Each number is 500 + 25 x the weight over its row's rms, rounded and kept within 0 to 999. Layers, rows and columns count from 0. Numbers have three digits each. The size before them is the row's rms in percent of the matrix's.

# layer 6 MLP up, 512x96, rms 0.364, rows 479-511, columns 0-95
108:490530506474503499457452525441492498479483474488520494486497504459482515552514503504489470467490500493519486563488492488518541509505553464517505545464476507494519480500522466534538484522492501473525484494492467502491511476503510491549503544506443485511525485520554518505468532477478503494
107:526514555522479492523504522522496532499500491528476457540515477478505533507476477468511506486546477501553465491507493492506494497535473508514493516470452468483499506519521520512454491461519506510498531471476508478549546521492478476482469516429493486485471478485509520515552489502499485541
098:474486480512486434498519499477538544482504499518489516526512452457475554508498553513535488503488477473493557445496506510538514483507508545509521513511498511513478506523478497514503498539500510489462512503456502504476466475504496462492557483492512498509524496544505459491500533473537500477
100:474510498505540477473469488522501538503483510479500491546530474478452491514549504484500473497551465539480476485533520486516505508503489442480488524480520543506469533515518500455495465512533499477493530496497488546502539522502470500523491528487490542488486471489524477505506441466511536525
109:493484530516473491508518458505520532544472540507455539456439471503482492461480534441513494508479470508497528509516492528456498477529496500499491513508479480524486497506526531467505442485479486468503514503497494486484557484511485473501533526510484526508531550516487539504525516481473501483
094:509511507519526530485552483498507514531529508492454514498526494489482511534500528485514476520521526484437491490504432517544513507476456491503493479489490504516511524506508500512475498512487443448499526496525534471513480480459501554479513468468469507524511497516476521516532515522517474438
097:506533500479534471455520537525513503523471467498513482500480506497451517529486511447511528504482499532531492522492482498493492483534529516473499524493510535515484512455528525521542490475451520484479548518444522474541504506522518484511552524490522511467525499507543483523457504505468514480
103:543543550493492500527487459467451526492463481513491457504527487468519456503514483481498499490504516455523541521521520519460551508523512497521521454520488506483512467516508527522496520466564469442510496519492491504531507468490530493531489484503466483535492508518507494513482489505523475507
100:461516513477495447505487485545499492486527478476495540492501484503524493470503527488477482495523518496521490558488534505525520491497482490513471540524518491504468500514467448492527481489516529462517492475447461532513473491495483511509495537497481514420478506559450521526474514509511486505
096:505497489493512507487518542453511504472501500534526482519459489464504478434505507516452505516523513465527485537508508471522574481441520492490511507492507488558497544548524489495506515491514488463509520478514484508486504511513447469511524493503515505470521513500493555480511485533469505483
106:480483475506486491447483554524441509517491528474495478505526545504507481485492498506493507526473487500456515536476522532539484501502500497487460523507484484486496513493444446495511516497528477537523556492521565487484462497507514467463508527498512539461507519522472474483478517491518490494
095:498522450492507518538531512531474486459512482498531483488501517481477543498463502432538487511546515480499503499512474499526489520504512465479501502515516496484445549544467476522531483515528507532495507504480485462465508430484478475526473508527510505452505504498494524519483491532498470490
102:468489474547524543507485535516493485481534493482495540469469481466494471497465476580502533504539517474505501508441497489537520485430519481485491457505502466488478516507496501519507509478469474500473507480499511514493498482546508516524449540538488493484509521490517500492485525517498520483
095:504537539504524521534492503516487523469504523526508538475493528482484500488478503439497523434449477480505478521474501517492509505463491489483467455514481499495530500518481472510524522456514510482463481514499466467534513483510526505526531507525491510449556485471485518539483531493500548505
114:461529502510491470503485469503489472502493530465552488522532454464505514500466511487524510472483530454499516471489543503554487505508512491511520477521500511531547510480493534520486486512539528437511502482526481477508442479490497528503465507496498536473453510524505536542487511484533505504
096:544521477473487524487505468527537494517541484511499517527490502496497535477529481433485497491516500527499472550556509509541509512473510513492488531513479485508502468492535520458479506505507451488522516548498487491462486469496463507513510540529478485499510506503475475455532524532441476501
103:516463545501453519500503536518515503484554499482487520514525541521496471528480454483524515520445469542539531491489484479516448494497501483477479495501524517485469484493510524496509515507519506526555470494504455513464496487511494513455460486519501452546489451520519523507511492494510485482
103:411489486519495502502517498484500505512540537531489489486510490507463475480442505499520463508541503547478514505473552509510518492499520483534506479470485516537496477507524540497500448501487522469508498503489494508456546500482465507485527500534475475533509465520494461516480512496520466537
109:526528520467532554487504511465502503515475487510509504505517493456507488510496499521500506437505478481515477501495521464557499514500534506501491459468526520503521499505487514542467533493529470507514521531439515468476484491521485537534491508469540498479500484498543527430532485517495469478
098:522495497510513534521480535486504473541491476508526515467501479471491521527546504490505473517505500471520477519528508432512490496508499541521505481520518500505502558489479519494470503507504502522512459498465468493516504502459443525470514498482491524518507517529523540467423546458474487481
100:494513486523518539488477528479492537477501499538461460544442503491517517498483529537485474510508476470521536517497509512491530495461447491541534508481486502499486518461452460515537484482471452458491492548509532513476479519505493500534527490515520523481524494512484462518512474518483478480
106:458510559525534530501519481500488479521516508474477485497499501482459517488499479479520557480537496464460504495522493471521480530521501541512507518519524499488499479482527503533497502523469543528486507535485501471491478466517539507483501476541518466540469487489486510424518511463498453487
119:472510497507488502560442529506480499513512482469445469501478515475477501539530457486494475461521490480517545541528499513516516497481458516498531530509518454513536489512536512506513482547479474494541516501553493509516528484497489507479494482491519553455464471509474486482499485502494487499
103:515529488502521508520532447524485519538425512482504532509518507494469513517509483513522535508441500516504515523473488493550489481506482491505537501521471492516473514469455485509527472484483532471504556493529492475485494477490504502492531525463456506535479526512532481531470502451519475481
091:490523528520513483474519509484496529467547492511511485506538518481503491532509495494470507482548514492517462527483520469477476504497545511489523496453470548494495487523497494469522487489506505501487475460513511527508519461542480546513512484445499522501579508538504531501513460448476478513
099:554497520485504526542515532494499489524483523487481472500531513466534459505504529521535518523551479472514511525496508519516487490467462513517531495496474518494516521491491476519531500517498509477541495474498511537487482495452519500479443495459430467517516497514495486457506512455501479553
115:532532522473462487496460516487458491496441503503495461512530544564502525510478547528508522518475484503466507501468548476476526515505489480558522521545474506508498455510519460490500499508547480499485536491517472505462495486501508474504486511509515474502498504502526491472502482528457494529
108:485472533467474477500503519531487494477471473488480537451492479474520498482498494539525492512490534464482510506527526487532491513488530530464479476476529558473516479478517511468520499523532484465443508520501515503484495476487550567500483498526543495515481446508489493450479507495489500494
099:497479489482527521494448514484529502497501518509479435521479507534506482508469483474485507525487526509499511466531469426521489485532489515543525507516492483512505521501470491429516496495500513508510525547492512517509516519544511506491503536514455455474501459481484476491461478501466458472
112:504519476541485499522484505559491484483464476493487518499489503469460545494466512587500479504503543534522540510491474468514515488507464526479492493490498535499513492533495512448522525481495510517539507458493484492497474469468517507487516476481493504483450497559511496491507525478536464507
107:484540521525508517504536473470488512532505538503491491476535508487475532495533459486536518447540496513470463482458507474488480527473532518459511480515497454478488485508521479514488423522489505479485537497517487492508509475521477490470515524547466529453526500516506533510472514519486495487
096:505511544486533495507493472506447448502520455494525525543517479501535478530501532494443522496500508511513464502509504513512457498500486468497540491467481507454482505496492500486538475494515507550514492503452487529470506522458489490506494488506540507475493491504443477522455536547510478524
096:480482482500469499546490526484475512505479445497479533486506466468547523514512528460542516476484502484541506481485450479445477500477489496523510485509470521467502504496541492515532491470516544499561490522460511488505472478496528492515497515486533493490519478478476503509499512514497573531
# layer 6 MLP down (transposed), 512x96, rms 0.339, rows 479-511, columns 0-95
108:497478491486495487497524449500498484455508491512465497504486491507552505493535519449547525509534501502507465560510520512471513480516513531523504538450496474447475485490459536505500508500447517507505518498470558493510472483523483496484509554501514523520494494492499459473469518497543519505
107:447470486477538475500532522502456504507487475514506495539527482468509539507470504518526514495515515459494511490506500473447474501431522495512480492539480445471501492497500452515489519516494534546517517484525562505480507526518511525504509514483469521467475492519507504516549506532476507474
098:499486499426499514501500523546466503475478477536500503505477473490490527499529491513510512495470550575487531488546515499483484514479509499502516515495471505515511484462463480503457493498457488497501499517525526507477518497490481453480489491494506530543562514470471562491465515518494527487
112:460459497480519470541502484473495512487478484498517496482495469507492500526475546551489514503515512520484509464485481524494493504486435509490543503495543502506516496509506540459507546514461466469488465512466523507553542503517517513528500533486518519481476538497505509543525449468501464481
107:504488483527487517510503471478500530489500490481507532483465482489498527517470473464493476502497501536471512516481464541498530497490545527483556536485499505494540453520557533506544463496483516538462472528491481471486494439486503490502514470520448486508499518505535483494470546528498511516
093:506527493443472503500546477485519483506517523530466517464465535556492513541520506517513530554489532511480521490514471456501531537499468458524469501484495505505487497486477498519471532508509443468456495497458512477531466532490503514454485505518474521497508494494501482499518541503529516499
089:505497452472524464469534492486501516459482509481484484498477488512522513505507574478460512500478450490506490508455487542488497519535488488514506527505485478483479513496525518499526487468516541502485478484492516544533483492475486548563491511512490498539496529455505473543542487531499464508
096:457492481518491493467534488509491498550522530507518503515485494476475474533459494452470531499487481568535484506483509533453468465487484484515523486512513522488526550518512496487512535515519489538452522496516520468521484505497508460464496484493514527464549492471538502480462486511521481514
102:488533507479504475512506480486444502519531548542498500477490484537505503457478529523536468468475512482492494426480541494525514517488495448502475502497523525512483497534502510478498501527502494532496483523483505455539439512495498489521459477540498519515514528480529532519469514514524463498
096:520541498500466563554503516495528524500518481522472512469473461496493502548475487496486465501471512492509431485510525510509507497462516501473506524493468486516502473502483516519548540492494554474528482538538489501519486516489475509496482463531468499498491515492501447535501497474503538463
103:469523526493500520509484520529519469483494485481529523461481472504503477502488547478501539476531477504521494446525483537451507466501472475504467512531490525506488524464479476474489509502490512501519479548468492458502501497522484497492500500499511453514512497526504519493491483488570517593
086:468481468492543528449515532503490450501516492532499471463476512480539537506472502515547474442507534495554505463486473475522495480466473510518466495516504491515498512492514495452500499528509492486509495512478480511488502513530534506515484523542562465507474497506553487480498501501517541501
094:530473504505512511529498495486510503486510481525532496471513492516481511487500516500534506473533466481478503494527509503452484529529566537497516451518484447532517507492467489470517523501459481466445523448490459486495490529525538480532493481480503504509485514481496473484553506538543475528
089:527472546466541502474459449546500485434494562489510507498533499493525509528473546504517497503481481509485473474523535474493479515500520508441525516526505488511465492510511513512529495476507515473498516509541486516480487489512492512461545486485477504482515520492495463456540485512525467517
119:485472497529523476488497501511467508495496530491526457503514498487534509487497514483485518456523467518533500462541467469524477561495488517504550544430460520474538510472504511489471512556478523520486485493498497483497466506540483494498506515492498553503542493493551486497506491485465480483
100:498478491511520504510525478510498468441518497481527532486441537485484548469509501582462542510512463519471520490490477502491523477464501536479490513494516540484483473514487478492530524511470522516530480439523495498474489493489531500490534492490514499527485496489533502475517547462512502507
107:447518515502515507492441509529514485503520493544507492494438533518501504513533483484454517555500506499511507515521517529485503491503510515515499492511534511479539507482490504511488536492550477479516530478513465422532486491490490456475514488532506486453507485480505480482457478535472496541
107:459499481521474475504500489511463510527489474531511505474535567484447471526507530495515500481474473568497529530480524519462503519459482489526505491492524493533501492528565515501491441462507493503511483510548540509516517506520491475503485495495513504477461481500454511498513485471506489523
104:539492514521476472521536488514519490500462517556507506524479511486518519462540455488484476491473493462511534516534512533502483482489464509501456477511449470478480546488524494497465466513499544488477484512527511528499534501481546515521477542500503510472520502544494486493494470457465538500
090:524515516476513510490497462508516519486513521516486479548483503515526482472478510512504524515478501508485492510488504499478504481534458485509527448499488469513525470482547495490527529527463486518468515517525511499470484483521478508496530550438504474463490444523513459515540462514568531466
097:540512511494493533492498477524439458462463508493467504491495510519494548516477495469536489547482492491462500494465494507459517494490491514535482491499464543553539494460503516489519497497526487499490481496500497517497528495541523556514511498467447528523529475482480540529455504487499495527
104:524480450521493524534462457532474522514519500542490520526455485519520480493510512483515521483534506448490500538471492458526551518469535485517509505525497492505462489481487498527536503523543506492508509512507452488491463505508511462487534563495462485495509486486465488526505466475506495463
137:465497501507494504483456520458522488530493487481499493548495511483466496525499496491458494467487496504500513517498550498475505504454457485500539486508526432485447487515476578516503493512528493528490530490537502527480489538508510551480500525502520517506466503520494487541519480493512455534
106:497479499481490507465523493544529531503520514455512510484518491534519471517511482477482482542521488502502449519503435450543511528491445456528493538496498522506430559471475492522519507483493502471502533507502493533519475496526507504499496511508511494497539495494486475495448524514503518480
087:501466508468492473500467514492482444528504545504492515493482486477488514489455533511461528530501506510489519466493548537437523519505489535520541523516539479511500521494521497505449486459512460513513515513476508488473521498483478457493546552480496480500499528495511467540471529510488509514
093:515463480475492486516498464478554525566441519532560480502482483519487475509549527539495513481499495506504524485471497525505503533494491477541488526497471508521508490485471491491507477499486522515469482483499486526498536484511527544490505487455513455478533490486499530446521501471489477537
108:486509540410472512514507507504516498487494489510477477498521543522494533476504525538477484512473513520516504502478496451426513499480479484525496488528522479507482489458525453525518508488508488505484536498498505472461464528543515562480532510521509506473477532523529485472519488488502512516
098:518521466482484515522474502470527552501544488487502520486553488497473488494495475454515515489511503485491524484521486501517505497519498490492458498505471517542468479478520529512525459507495451515464488509494493493495556508506502511544475518482482477500472478552472520486503464516473544584
089:530506536502487464498522500502544495491509511542466501455513486515497500447502473489479518497509479484526494495506489497499504533511487469508516512525489491488512512550483443502515506488540500469488448480500489535478455496460488508531528571499469513544504488535505421515478529475513502505
104:448521554552503509511450476500536516526481494473501515495490450537491517477498504507515474496546519484487489494512487466590517511498484513439504503472498494527476469517486500517496518507530511522491477486540494461507460503534544483511515465483514489501471477508503494526470471492501513501
099:473511496482527507464558482552470485507456551512529532508509496475515482460509484499508543511503480540467476550444499517509491525482509456499525521474492474535495522502515523504526455468493487527496504450523531462471503513507479514505480530532517509446517509499482499489478488514508508483
093:470513521450512478491528512509478523498498529520501479515548557453502500539460496522503528509483515500460554516479501525482532490511515518497506549532529484485495496505496494474480528485492500498493448527517486471506484435494509446480484550521498477513502523477470513471472497535474485468
084:502520479480509484427495506500491525505511487484521469518516539477501496465497536524528477509453514497470524463505502490547507494519492493511488511478495516579489470498510485509458514497516498491500521524498526470469551472509521503477489482512450521500473533491564489476511472517559472513